Weights of a small transformer language model: width 256.
Each number is 500 + 25 x the weight over the matrix's rms, rounded and kept within 0 to 999. Layers, rows and columns count from 0. Numbers have three digits each.

# up: layer 3 MLP up, 832x256, rms 0.178, rows 552-586, columns 0-127
# down: layer 3 MLP down (transposed), 832x256, rms 0.16, rows 552-586, columns 0-127
# gate: layer 3 MLP gate, 832x256, rms 0.178, rows 553-587, columns 0-127
up552:472468528504520506483501523469505505487534505467530485490444524510503514545505480480523492493490530525502441480509537487450485542521528551497481485518515488464498514468499452467486497489512443531513543484483488476491455485488480536501506489487503521566501505546504529502563516522536504424526492522481480498516516493560496491477506473521507527485466492511485467559490488499503521561506
down552:487465511536511494525469546442479517495471432492499520488526492489489496515465503526501557501515512490484500446548484547540503533512490510518507493491500524550501518471510481459520499520522472481500485502517500507489564467532477525482505506475470509516499523474508514539499506526496507544505499458512516453497498479461535516556555479517516503464532536499457488467453447506477476476538
gate553:503472460448496483534494505473495555504537481524489461500506502456532479475457505531504518487512490470524521473492456521484516505476505520488503494503494521501462530462510521484489446507523541525498469495544523474529553497532522506504465493491494467511546465486517499496498484479529489477524512516516502508496457485546483515472503508499498520494489495493485515480467523492488499521502
up553:513511490479471500487533526493500466495464527517520461487523483499475469494483461499454515491511519509534481564504555485506538495514480472479498520525484510487499528493478485488460497488483483515482537481523493461507454530501468513525527523519483475520498460506479515487492520491554562464507484487507495488489525500522505522500510474467540483475479521499524514452501513531483474481515
down553:470527501502508446483499504503469512520478539505478541486500493515481464530550475522534472484482521484486460485517552482445493494504527497538481480449525490557532492469498481502505487508478475484506510517474543497494473474499509504558514511488534496487481484489514465466530576525500535504525438514478515489453503501497488497495504505529486401499488526539530488527517482524484502464452
gate554:504473444470490479459522527494539477467514505508525473473487476500503454508471468505504466495545488503542498530519486461492529499510463530531512494545527504490503508520473495479521539494491507514494491502500503507510505515499463487525514505505500489496482489465492533484467514520528503482475518504487532501458473480470495524487516507506481489476520517525497466484501502513496478515516
up554:426485535508495548500508495504522482538502521534468515517504529501533510500529502530456528501471484478471452488465474541546535501501500478518475497483463506474489524481498519496463480512473509466489494514523501506500492502513507525519532488499524488514475482500556515542532471490491513504503479468501512506482523525495480475518492491468526519519482507529476489514537467506520481472539
down554:482520559504487527475490488517504518514482547488490532473501517522549527498513484464471518509492511479484473490483486493511520545515498503492447472487471517479511497520517537476496496494528447527529534501541487503516512479516528547462509528454512498504501515553529531490505500464540550456521477512490507503505488495489460490520464529470512477516505524502483523430496512501505498522539
gate555:492509506496505528523509536540520446506483527506471511489514504536513503494518491512506448465536517512478497509504510473507470489490497523524475460497500503496497505474483465491500496476525539502525513487501503461503481480543510467462483460486464500522517492467502528497510474479491505516525497457472480425475460495507472492517523478537472514511495508492533473519510552478532534531530
up555:553511488507489530461529532518497505506489490494486471506490528491496478479499516516504464487489504516498496487503492460500485516459518514423512487481493522504478492473523491533501518527508514518503504513521491487485452446541554480468535518501489498533487509453499529518510519528485517506498469495484519551495484491491485512524491512563473471498485480482536490487479479491508500530486
down555:549515450481513507492496461486511496506504452475503497468477478517475513498497473493526477519544478515490481500479471508411499483506489525519523460501470491456507511484440518437473475484508479513462509493520481495480486494486518493482499483538510485520501528482496515494507537506507517508490516543527525479462493473469473546470489481499493483505479456518521464496519506548475488512452
gate556:501504485481483484474515466468458496517491507460479455462468490486465501464481503517499493532498528499508509506519452491521515516527510475503446492501514534490509516500492441516488487496488537474495480511468486462513476508477538516527519458490543472477484487549539490505478525521523508471477501489507480421456503427506512466475507476513491522524509521535479542477542506523487476509490
up556:457492511518511515497480487491543495497560489494458517489531496486510524482511510476467521464480518487493507472463495485510534459476509473493524533531484506474486514502480529521490509520484501508485506503519471477487539509527478503492495529501444505488492483497491504465517528483505476496537522508530479513536521518536512508505512516492495494469513464468489485543484481475503501496515
down556:503466484486518509532506482512500510508490532489523524496457520520474500512488478500503480455504519468508470527459476457539523505501529504502474487513431493513515509447515465479453490507481500461501463504507494456493496489515517474525542488467495516511501516502455489466491471528503526516483514507516505471474456529515484485500525488517493489525498524468496522516486513479548510484496
gate557:537455515448549529520478514513529490503516501475443497459476528531475503560487549509467523473493458520499503526435426493524464513497537480480533512494471490489444503526505544543524506521492523472456456478481498507470482476490479477517473454497541551484526481501472472545496505474509534498500465526493500514528532462488484490481489538509499490535483504527450465502492468548528496491498
up557:534518481537487517516489531493499520501506516501508495504526507456488525551503543507506526504533536489491524533469528469486475490517491472489494524525505486491486498474513501493528509521489495531505482488549512495449510538520503458522489560499511505525486522513477517528492527438457469515511498515488510511477489541500486483572507469506501518537485517502462496527469510537498528438556
down557:502496545517551534485459503468484508539497498479469511554550507529486521511511538532489483493545504507554525498475497455509500492532541501447482460485486531455444484520481479466500537468503466526539443474538505492468449501531488487507523544470508462517455526531494476513536512511533485487481497509466494512540495510496523514520515542528509443500507553520493450511476478495509532479486
gate558:438510486509547524483540512481523515460519517491523489506487489487499472513485532509477517502501497465481470506519494486513479492530515495507462510524464503507476518544526516473488458548522474509511523530530530502501475553496504494476488505479493478465518485491498462466505512509468506501474496531518479465532460521497465505527492542466482508557484508486478535482480526476467496514489
up558:493463491472466505503463467477501494489474505499486528501526537501482549514519498500488509557476498493523527504498499504535526505505480425511525467525482485525501483521524517532538482468496512492477514513489471509529527491512470554522500499482542508490526498506507519470501491489441518512513509485519476461484499551498549519467544485473498484454451478491493504514506539460550482482507
down558:492521515487471469465504487500476474511483519511471459493483523493507510495495459483481465451539525502496496470511468502535528474431510507474515468498509523476543510457484503532482528504501491516462489488491497501489507471450525473525512497523485520489480479518470494514518481465513490466528491476471509509463488465523500499497516526560447533474518491499504502533528489493522491560526
gate559:471520482513502505485521493519484464498488482504481449528510491498492504533528459484570510473496477519468513543492500498526478496483484543490507453509476493529516526560479513526478501499482488513457452463483512453504435523493521499520506486502479500514524537479464491499477526490471505542512539502492498457493499477520503517490491506519494537578519510479515511528517519521478476499491
up559:473515483449480494520504468510493494450496478480521461515486524467503440497490485520480510523490524525506493502500471520524468499473506517480504470494522499507506491500491502539519532494490529469521496487494509495488499495480480488492516510533510486498479505499542476464524494471524513484539523494422525493531555508514510515530510487527485536519552490475458501505475559471478500514491
down559:524456467499492492510481506510516476471507506500468500480521484530488493487514530500487538475479491529542476450510422516492480485511538530518519494455423457527521478495481532520490527503514517534492497492456495516489472483485460502523483491494484452471493507452522530492503487469511515417499514526480491493521488497494513461547515487462483481474473554523460501478466470508478461479440
gate560:487480517496498496458513508505544480511533461507491470473533510484516515526511501507514487517495526485482472532509518466501528500486483513505503453548503519492473494508498504466535497489507502481468446487499493474501490511509488479505510459498506491498503520499472493507500524506525516513501513527512518492481519537500470507501524466504543479461492473487514471481535466523548519507557
up560:519537476508524526522497518472488520482510539485523463513465431506503459491486481513500504534485459510500506503493519537500480497496526489487486525456452500513558532494507495494502499478494521487489496485488498482472494495515511516519510531493503525482539500518531504480507489507508511468515502525489485541531474487523497504496489507472474540545484516516477505506467486502461555508502
down560:478521449512508466529527480475543497475512489504476456506472448516530488520475505520478490467539475528468506481504498489492460498507496530532503526506494516490549509527482507460510508519501487503497549510470484470501521524475515480500483500462541512466479478486513502464533524502484494501497510478498499552551491542490490469500528539536436497513565507501468519516510480494536481531543
gate561:500461502483516508509491523480520505496520559504498504482501530488478504543460464506481488534501488480480499510510454481503549496469503508486541510507478446550492547501479475537552489524509484474506505520502540481490546522500506529527462502492505480497515487500486477472508471491447536484525479510491535511511493513519503529529508526478492500462484519497523537511544466488523516535521
up561:532461513482531523477520518509491521500498549478507521490510513527476521481519489473476443501497487495459566510520465479520487486457499489484517490540533450509500458456481482518483474503467480515522481486445544501477549504516527530515498512483451529501527509499532463520505472503464506481508451534508497520485486507498476516474532478502555477513462478489501515536540474505480465492514
down561:516544521511509465529493536523536502476488505491498506476522525495461538503530470468517535551514492479515478505475469480529541436472531523511514484539508462514486488478471454497508492499511489518523522496467523495468539505486468528489470501460465529521526511531512528558529499517512460509528464470501489510545487477471513479530505469514520496477480490475520502548480496500484498465540
gate562:548497490508534481474508516504490494493532526489487459516520502497508498511517541498516490440465511548503475465520465504473475545473486548529462467519512507507535543543484525495454474484501496478529511506497501512506477506511467450513501513506440471477509496478494507485495465474510454521525552464515478482519495476494493506514488443448543508490502491498498452493466519505504502512473
up562:492547486473548513503491510522532516498499536514544496503490521451502515462508527481523496477529453519489488473494488503536519495469494527512486566484464474511499512532472526465479507481530474509513461523520492501509516503504482488533509482536463489513505461515506465540512496499470511480497494526518512491533485447501546500481486510495495508525457504526504488514533512494553502473526
down562:533501482487522491478463449506461549488451543525502510519493474518507498500467478551468469477478537576491488471551473510488412473504462517484469518505499479538477522499513527550505454500490505486491563492515517498488540508530495503493495467485432481482465495529459504473449489462530514476485525508542511492526498511424479493457498487474454501569459518535496525492478474529494536464558
gate563:526511494508468455517488518514535507520487492517480495515520507507518504484524526516471493537489528507472503545516485528507503462486505478486490474509500540501504470472505463493478520522507506498492497513513489560507531528481540495538491461472525481490505527538467518515551462495474508482522495460481470552527484517528517520486515472503528518465464533536527458475479461485493536529509
up563:518514492521491529506530530495489473560437501526495518514480491467521486490533503502475500517466494498492529543522450526479476509486521526459515498483523524487506484453514522535505488497465508485494520487523508479504537513457539527479514542496504478525508492493541518494536541492467568495495487441494516470496509468503516489522454496460518510490510525492534494527496508515477533516495
down563:500528531490500486490479537524467509482466513459487530472489435493512515502495490552519468453487468510451467492411471491520503465491528489515466472474492492483477503521581524543518503513510473509544534536500526514483560502489496528523521552515505506542499503488568486469495517497481498507475504526485521470512494504488510436513486500503523485477509508522490447499520497492516511516476
gate564:495514493510526505481471504510489497495521460506484495495474519530480513483500527518519495460499517463490504489519498473495492452466425501494508470478484495464516482509457474509487472515510504511521480518515551490492491513490527445520511518509523513510492508495529530496456457519516530474491558521462509526516502465480503514503583478474507494495484470503430520492482498508521486482504
up564:474493510505530481500534500486492502514515461464530491488515459524554505527491514467493520501481537492502491463487496468506481527496455498522527479484500518520468482518506500505535502513487511500493470511523492482486485470462492493523489565459466478498498453522485485518501498474496495501460510545487529505523467500453497518512486507477500514507507498493481542527492480480535497529513
down564:507490530483470548520543466527504495467505461521491503505531538564488492508528501489458498538532524515477498465474492486512503543507454496517455527540529521487490539535497475515496541546504501534524523534494489506527485484492480487494479485492564508499515517509492538498492530534474479535476492520531500505488528483495521509489478513519463490504504478504551496518495482536459473494553
gate565:507489503536505498499503444505502525522518520492478512499561449470491512499457501517499534526509503513519479525517490492499477474528485434483520509499478517474489513467497529493544497511538433467488544498477485473524497557536521496497575526501516462506461525495468499491491503487489526468503480490520468525499447497487517529494519491509473515507505511504511462496505473510504494520545
up565:498436505492480457480515511487561503479527468530453545551466475511492518506524543493510482501500509509543510528502496561477557484492499523516540520511466486503520497498471455492520484516498512492492515542545492476554460470510520517513512508506514498446497466490432500533494527516493513505500489473539565513529498534500493469497526514487518442475491526501465495539490504472499486481485
down565:491515514523480493476505437495520474520511465487473460469483546534508469454487472527566524500529554502513503529479492527465522470483485513464505479503509455510492538478448486508480489485512500515506446504495507501531530493507513526455531545495511475456497501481499546492491487490554494511487513509483478504474492514488488531517457492494496487516488505510507476509498535508499491482502
gate566:478522449502517511527484513488515481487476511554530498502491540532516465511503510500491472513460466554519498552492496488535499448502448503488486502546477481533529495505531519494505501500524524517516524503464483496526474503520511515517526441508491495459502512476523471490501480517470515523511505495502467511491501544482490505527486497530475515483486516550496544450479470518504472506496
up566:512537495538551469492476466532514485488505493508534514486530485505532500510488486491474520506501505538476508540508501521527494493501510508494479484508531444497491532484489522502491488515488506467492520500489518485476494553506508501477469508483523528488474451523533492577515517506522491464458513465512502452550478522484495504504464547477488454475470506521509476508489552501477513548502
down566:500518511480521487493513486483458473524459517486521466467491541490528479519494491478502525524514510528509469511498513504507471509464491484484470486474548487508537494489552480494533466481496486504471507528499457488504457453518512475483499487504526517519474504499528506505471459518514468494495532465520471456517503540508478531578504481509501501517477532483476512466530490490482520471490
gate567:547523518511499502449513498487526460485492515493538501477517471499433532485473507453494531473494469523494506530474498469507493479510528494497521542492516447539495497526458461484507437495497544506491464494509516531488542501465531506482467487513499494505565509476500500538486483461468503492496508457483532489514495525486499494488515494505485498492460523517478478509493492534531462474482
up567:479536523466479495540519503503511479488538524499472517494523558448463527492495539520457516433514467467491492476498507479447484493460478478513533514484540542505466496510491472468502476515536515431515464506488507468479544506496520517517488518479531525457496511472519488525507533459455469475482461487505460496486516492505492528512509516511477499477466493500548481513514502534528472466485
down567:439531509486516518547519477501482506489492547485478465471502491482477460509493496509455513483496473495520502481479477458537481531459486522489478491482535513511517525541530470466483497521511464481512534497490451441557518515492490469490509484485492522450472482513469469510471522486521493478493475496489483489497504482490480563522524541471578511485528488484488517478491526519512507504502
gate568:496509458485510488487485480537506494492476454494481488526518492492514494471488498518519508488492501507502507448481472507478472510531540507468521512502484487530489493489539513475485478497500481520475517523505511481504477478487502440496510533451463496497465529557459502500510498477521548515535556496499484484543492483514467485484507467517505504483517464515473464522502446551453505485511
up568:489493518511510474531497529481505500486463531486485514501549465465494580572491513460500515500477475513524486523489498473542490535509466525509504494476506498475469512492467484445514534479455544493531515498453522492512518490523534560472474505497513507526508459495513480518497508487492497501485518496531500524481496466517522482500493536496483463468462513517517519520491480475546506493489
down568:511496494509535453501504521497519497473508523500480522503526475459519568542495533481516468495467495483546522515432528462531510479518474513486521494480474514565457490488504485433505510469474508498500460507499511468475516486479531530481481514554495475482531477469487513499558514501487503513481510480517511497504508490533536503485502484505431533491458512490502559500505464461504466492464
gate569:521560495544506528512464547535477554535496476504482452512483500496473510518535541504494506461496518522505512474504517491504454503466489448520470470497496476510466506515510549487494513500555491513501491497483473501536500491494474509489492538515496515537502446461447470538478444481519502493500509480519515514472494546521518480480479449482500470563498485481487493536462542481466526464510
up569:495486461467515491512509451482491478505496483491523482527511580507488493475500508518459513492518500506483513518482527526487509513485513538505501516446521520440521508497472543536474548488481531473496524491506539483444466503481521491493496530474517505494525505512514493524528522518507495476512497520448477496498521480518538482521501518514494467535548490485542481538525513480521451514509
down569:485524510450441494473496460495519499492508492527468538512509523505501521491496499454506503540531476513451547491536522523518495449521511502532515475485496512499494504495455523477510557448470542496461501446523527528473495456494501482502485539505502517444551507505511524516529495523511524516525477481471500436498488510455479476468513500526503485488494483538523504474517541464498475535461
gate570:508491490490467512505506487530506477509537481496459452503531508499527512502514468494499479486523504498515488531514494478496489469501504444474479512496458479473511523512451488505514510501495504505523438516513506508513490512516494530536464488549521499442438492490492552481470502487503535514482530509479520466499495538536456480543534512532526462484467501531501485494514536503480542500518
up570:503491512543483494480482530499488489522505491481538500437518467494484488495464520511511527552508510476498464491461498505514534502467493475544511496464490500524498508516541513527523499518505482484483489443468477478498488484487531479454488506470456526547497489491508479524509533556486486500502475504474466542546511455477485510495471501487486497496477500513510488519494439523539479500494
down570:487496495509491499504485500475490502492479505541441512508486500453473498480493492493498461500464512494485534514494538488475540517474494519521511511520481532491487528495510478519491549494485553485482516503493542500523500490522493518537458490490485488486512526509526541466489519498493516522455495515515533496552507508522509488525556464492484509481492505491488473492498475530479496543500
gate571:539502501469503467461515501494529475452527493517491493444507523533525535513527484507507459540529490457532530450459468499484490480456475513480497469492488452479518466541525570476475501482510486517513500499510482509515589534465490549474489523502526539472474507477502517532495453480493517488487515457539531506547484542483514507484449469493509505503488464505503496457486484518556524473524
up571:524431507460475490521505515462509527513500508464509467503512516537512465547446464485531481511509490510503463473508571512526507449530504454517499522472513462458486460506490507524486465479475481454511468497452450479480522518497468551507473490469473487525524523449506501478495506501533518470478490458492467453504532508448496468496478518451481483493479437521504462476508546477517488494517
down571:497439511523476481496485484508471473462486518463488450469502507491492455505495492520494468546487491528512463483494532523500497452513486507490494553468480514523509498458476517532485456485510499502511493501516498504434500494540504534504480489556529464511551497493485483495470513520530517519523500504484479490504526534548509487511482529484503484508462516558487510513509486482457444490470
gate572:471510464489557533485484506471457544501492472483496470533505502501512504521495439508499459477496510469505494492545505499474464502481481511485476513475530528493465508482546497537532487507522494518521506547485480490518497504545491507509473501440512507513511481479501516537529481516473474513455500498499540492535480503525487497466494512485470465478515527501499461485487521502464478514502
up572:498469522505505497497486527536489440484496514505507522460486471440476530454505536484483527504527491562459516502466473499479491506509473490486560439494488479509507484516473488451515510484492516532464536471475508459480504488495523508491526467521479504504456502518504513466509480483517526466492484525515492501475516505529502474520484514457516504497491493506532530502506501518508529440521
down572:451512473461457526494496521484487490499517546502493507527479523511490483470491472514486525490512492512498519501479514490516474532494510512481491523492509491555503505463497458511511501517519559514552547530450500465464488444508523487525492517488496495489479516508456534502498507508488494494498534477508508472524467520500461524499479472528478522485498496497511470505487530536514512538516
gate573:520476512465520508446511528484498560515501493501476525537508498564519491499520525500518451542476523444501525495492476460493488506502495490523502460514537516523460497495531475494550470486523509552505519463427477536504513539498491506500532484463507506551533535522494513522528519543447495536522521480500475463499581473548464442439495487531504539454453478469534513543494508458514519524455
up573:469471495529485546505488488514537490525489516517505510556456461460505508499514537488507518471499546525472444520511495472486494482494517513483457507456498516535514504499530526502502527490452410512489519509512507519472492483525528507504509485504518457518487493485525496522550475514521487486534514480483500537548479520505518535465489491487512544491488520495500477493490482520468469513516
down573:505451495538483487490515474510512519517464494504499516463467501536544524503478549483522486529513535506498504516489517508504505515518516468510472515532486516492522502526478499472502457485526540450498556491505494452506480491490533518460478532526528494487510519476492458512447490501454481495500490491501514499493500505564501490495503479529545520528508528517562492499492517493492474461544
gate574:523485501492478445504499460502499513506504444497539479537471482448449527510511508487471504513507526481488491521472499493478495495557529508512540545486532483521516526487540477455511495518416552500527526507548448497544528501488464497488483498520485496502527531468490487449537489504487488505524498496494507488469467478523518519554539508481502488480474484525475518485510489474502519514478
up574:505503514513492501516538580511485503521508495535495490521471497469494538518508525529483521502532492493467482474488473493490514427483501459487524511493495485503483475517502471447492531499479499464499518489492476440521510460526527494517514487487490525528459498451548513462497517524527488504439507514546481452500462555462512475500506513544491513513525484489447515517502529535491488545487
down574:464503520477473460481475468475523508479523529494521488489533502456492521506470528457462524528488516488486523490509500489492491499519475441506512470520502520533555492521490480487501523525512515497505478497500531498491475480499491519475495502470512516503526502475462538513519483533529523487484527511466484510543459561492504522481478519472522481500465492471498504462476450489567503535496
gate575:487494486512497489486519468507498507507516529530524508479488553554515473496504498497492508498487534458464504463531493530492536507499453509483525532509496472528529475537514496500524499462489488516515515560497484475499509476502531532485492518492452511478520541530496503505489541461508507472530497534486534510517513500480532471512509508484471496500498493513513493484513518506490510492499
up575:482501497487493469510515492519529469502450490500509465532536507449498531481520493512491488526459479502490495511479545488506501539562529514495474470512504485506482489483462484461485484460509519486517498459483467491479463503518491456525468489474464510504474474519544488487496500536507478502481496461513486509486524489500497499493438484520486472503508482492527503512499504475470514527494
down575:512463479496469452516519485520511499487511525481503486528517472442517502505470492482489496522476440525506469577483501522490514547559499443520450528474514526471492497502527473450486431552494550493498495476519456474488506509505510461453507491525555487477504515491531466475510484557486472547442501484489468508525515474538470542463494519530487497536494531514489518478519545529501478512484
gate576:480429531555513504498546545492526503476466535480525468534552489499511484432518554465480511494464540530518530491516515453527553503536485521571479472499512488517524518531507546498491515510522507492500534526527528485516530473519521515530515471457520483510463520523511498517490486470525445557493480514509501473488496476519459518482489451494502553508513482497559496530483481535498518483483
up576:544466440521527463508546460503535482527538518515509513551514502493534434517476483464508512470569514447463474511534456478501500494513465541450507509480515499521463446512481509512485534482486492472564482508512505473538485492579464521554479517524456526459557468511470506453524527496549534502535442493530513525484457489496511452472481473494504458499529483518531501448526489473469469524529
down576:514500480475491488531546490502521494538483548455489484476497486464514505518477525515507481495528529524496487491510467477496509505525445486507537482498528523500498497518514478507501506471505512497479471469502480465529531507526524492534501498508498503503501476513476505458504527465481525487487488435540484512498469487491530472518483518508500490500475491500510476522514458485520485479544
gate577:551533494531500527496545526480505474508450452509528498494511493465535514497497537481489445496509479541456515501496487532450535461465504492495502509541489485502482527526485523531523494496517517482490498517508545481517539516511546523478519526511480516485472492487491497479521470547521496459493489482488531498474471531537524493484508533538533508474488482490490524461464549513523514501499
up577:503507476493469540507476518499467508500520510517492488467452527499547508488490512503464427531483467541475478510516470496497486478477524485525511537505457449479447536488489530496494534458517555531526462485499536496518509517518496533539538500535520466488452483494520497506499475487539521519496466484539504519470516499501467550509496552524545496500534500542502452496511510519520507502502
down577:517473487485497494533514547474484498456502479481493477497529487525487444506511505478501477497501486469500514498480494520504471530487498485511513529471514502512508479488497540471508448492481476499500467479496448501551490545559496483467501485530527493511511489501499555493489544491498507528510467528537520470440474501500511511491484486494518464470488504486536513476440494490514478490498
gate578:490461506515475498478506508549496498501518523522495538526498482532501514511513483488498481498487503507526510458519515502543544533527491526491488477498514491472527498507510477507554498536479508505522506469507534491532507516479512457524488531496507490511494498518492517446475493494495489518527481532499494513509508500501462468501479491491518497486524480513490485499493520547526533522513
up578:475538475540525474529491475508497468537512496469451496501442473471482518499482528451476515479491511500491454511470494485474468467500498491503546548505531484482470542480476519524489484472533544498476510505516480486503501507493469479483494505493474507502470477500476465529508482528486527514501535501486539461488522450514502515477492521492512472477506518500497478506471502478546518463500
down578:486518486507536508476488504499498477480474479545458498487506538475483450473502490506485540472473498503489529494501537463503492492514498470513499509530451491537495506513531498442511555480497502507528478507507507482511480527495520479519504506512464501507499515495469505546510493454485521482515514485524462522507513531478523485472520494496442515513488500480511532454519542557494485458509
gate579:494515500530506484521497487516490516498501496509519497504458530471474484514507507492440460505488516455538481459545461514507536519541532510507466538501494497503481518528533485542518481515479485496469521441536495534488454498492484507511546492514463482514480465523513514506453513477520542504474522481449507468507468508550519459511460512523475510512497499491478519485500474523511511501468
up579:537498526551475504429537558515500482502500462502474553472478480452546521508524483514509533520499485547539501499494511501522514507523453521459478515543530516437517504492480528528537524488508526469498498534518493506532513499515506486484506502481533487489513513514463501472507531500529491476519510508520489488493541472522473573481516512502497504499514482509517524498490488502488446486499
down579:492526488524482506493480557467541473500490522480469509492550532472542500537473449472530546494484562523463484492513517518492483469497461461501519526506526465473511469495445506503549505549467539534481522503503512526483527483479512501534502464523481506473468504485479485478531510461534503448529543484530466505484480479493476486473496492495522537524488512468539513499555516514458478498504
gate580:480542509538488482551495493483526523492518528507535503516509505541523525502487502495496473479428526485462492512492508558545492510506448524501517443502487535512475447474503472509495532514481447515475501516476518548494494483500519533488537507462454551534494525458536493512526494464568494495460498529478527516463501475506498469493511490540486493484487525473475538493473506493531468461520
up580:478526513521483506485561457489533518501474518490489499499485464515451507498481518549491543553545496499478510476486476501550504505506472492495488489460473501544496499513504539477485508500504528489490486477474480457494502530454523521553491505516501499513514483431517534514451507502473503480465485491490493552502472516471530471541470505537530475464489496505499516460483539464544470489484
down580:492521514480491484433501502497497486505484498453467500467494470511491471498462494488509495510545517529467520512470491525502492490542527531528530502512519499477504505500489478526553477461572562537523538467534482485501460515494466500507520553551485483497569497526466475520472498468486482475484519460522494485536581524496500494473492526480513490487543504516491487525485470517502491502513
gate581:504484520452499461478491519479465448463474533486506503486548477495515519445462512490505469500487504523472523476504487481503504481510479491477528480515467505518519514531522512515521586515492510487555511508475483494521533483521491489481500482509510531482530468522478543487522475467484506516471535492509469493560505494474513529499508510504461531502519509536536480527533530467499439529478
up581:520528553485555539552515459512532456506460465512550483491491470528507466494508484547514511452467544532512531504482504499468513527479534518507486548521502491523507486501479514487522488518557519492487461502499462517492525493529507474509518504527480463465528486460473494525503499505502498525503468472485460494516476493491479493488501488458513504490528485522514499526472463515467492510511
down581:540530577518503501517474506461513493508500492521457516482490512509480453499493525465472482508556493538524504461526516493500485552501507510488477451514545529510479499517480522472486513511496483480510509498488516504531492530468480468474489491498529499499500469509483529520479527483577468496482510479503492532455485497465493467481469551525520509480477536454494500518556521473474495531502
gate582:485510467501535514500538510484529530492495467479522456482512539543530465506479494509505438477471515507549475503527536521464465540533448513521490483489531492506546520451521484480502507489461491492479549497509463448518518479479542517504491511502481507519487489483465529501501493491509457493504522494480519561490541535502507536500472542509507511527501494494455468522522534480499505541493
up582:501520462495499577510522503489491519471452509479509475541493474480502457477507470484431463532508477513520505524527508499486493483498483507499503507487478537510531494505520500468563565506458513483493540482487563491516458490502512511471513491525458481487504502482509498530512478495481505494462501465473508525491499495531483494476463517514502512527492498504501516488493527492504488488505
down582:502458504482495534499513523458478495548496502475498548467494510504531460514501496515526497562513498509485488514527498523504463503497516467545514519519501520513516490501512483514467491507498493504494509494481528514518486528511487481518497479487506497505526501475486519514470493511519511497497512492511555497472509500522529470528466548458502514515496460433504515473516489473508510500529
gate583:529479481483540487530505530495456492523491422526461460472483553485520492496529527492498539520511460483479527521478486444506524483485523534509464518461493489504511490492486487513520449496498502498487487542513476520468483511492515523483503448495486506461480527473515465485460501484495552459504480459456543489478467476504506468470515505494491514461494484491473509455490536503486510502506
up583:504475478484561537498533485493499476473526461541484470522482529496516525497506528472479507530514489534473487519490490498502525463484538477538466514487502492481519479541478487533537478540476473533468536497525509511490539475513469501511462465467467527504509477472461494479473465508474452488511519467489543505520524472520468509480552487500530520546500508465491483489497540487487515500474
down583:496509538497502482506499508481514489503477515470479480471498477530500462491508499472505501483500530465505496521514475509496512549496492460517504520490533525461521516516518497523489525504503480546538489502505498489453518522499526471466467525467510508525511462515497510530502450488539484510533467488536506534537520461540512511511517486495524477490465515540504496510532446528503501504487
gate584:507449473488526487471487515476500527502444493458492462514540484495548495515485502514538471487497494543511497499467471473474505500490456515517512439528510527532540539499485460486520472482452516499513455501495474542510464531499482494477487488472565473501479498541481520482499545514531504482464497480516492489540500452506495511522466490509515498523524487479504472544505499490551524536496
up584:505478525494537486524541495467537526436470452516485513494479525499499518513434506486512476519481442502493476553528478503514521482521506509514528521559515468488558511491527495479475517546473469501506505519493491484496512485498498476503479478443510496469480555483479521460521538442520501487502476488452502466528535468513505522486489508515480504508514544507554483522481517470470507498500
down584:475518487434458469497497488501454492489519473507491538520511492505508524523515470479505499456508497485502506515523476511501513491530531507498492515487489470519529486500514534547493506468498494459545482489547477515467491518495525503520484516495465491541531491514453500534522547458439528476472470519503440550477477499516498531526517486504482494513494518517515445522463494504507476497497
gate585:529512525545499509474524514497516505462501500476523458536492493553484519526511499496507540505515510505516512512509491469524464518502453487490508492523503522514558494458500505522475520505523470513507507477503495514495458475465548451467511558508511495479463459485498481507527515481519484485544525491515541500485525487519548488478479470463541505482492493515517566507514517505490506492513
up585:467499456476537538514490513453486496483506512541502513510505506468518490524486488520513519516490477463510500510483467535536514479487473518478472468507480534555475490519514492506489498461497452503454511516473478508522500523477539522524505504467483512501467486500509534517540495515494511459484517499443521530482481484495467523548501509480492508521480506452519474487474481461470464516472
down585:496462504464470518507503505486522479474541515517540516510513523491519450474477526487517458505499518495482519526463473521499533476485529512469492534487471530471540490458497505492498531462475469528480554511425482509487462468474499503516475537511509510482501465480501539527540481543512519500520535537442540488484518535518529518514470498430497492490509491504521465533515444489502481501495
gate586:462534511542502513451510521524529500462525498521532470512509486510498507486463517507515475475514525504509536473486446465499524526487518473491501483488484487493517504468505496491535488521489501498497498509469528532484508489505508527471526490509495449521471496540489488501489555480484505478494461491551478502469504513460523487499481493501470508497497481534510506475461477513476484502503
up586:558552490459476487504490493492509515500488510516475506503473513468499518493515509455517507476466501485504542524504546531492469517556524512508472500493489482498496470488480537487454511483529473498501524520499531501467481542523489513511468519500530507471526516475533481530510462494489497487532531474517495494532468489484478520527515483457525503454503517497513494532513509525523536514491
down586:514514527493496512443525471498504546544499486482504517500505527487444507525490528488491484481484481500507528520520543505523509483516483522517502547492531515507488444482477470489492510497498478507522464531518479492517515492492530523532455487514487486490501469467473510507475462481516511497514504486488534543490498448475499479487468519485499522499530487474456498504490496517548514472507
gate587:534532479505552488478542453498511531511510501521468515557504509461538456535447468466535553462480522493469494521506501512460510543496441516492513444519463496466480530497492476511489460498536508518448538517487453478539520525485497482446495481487514485535508510513520477490492477522488547496465464562552474497476458509463453469486490506466549474508498486467504440469513525519506513494480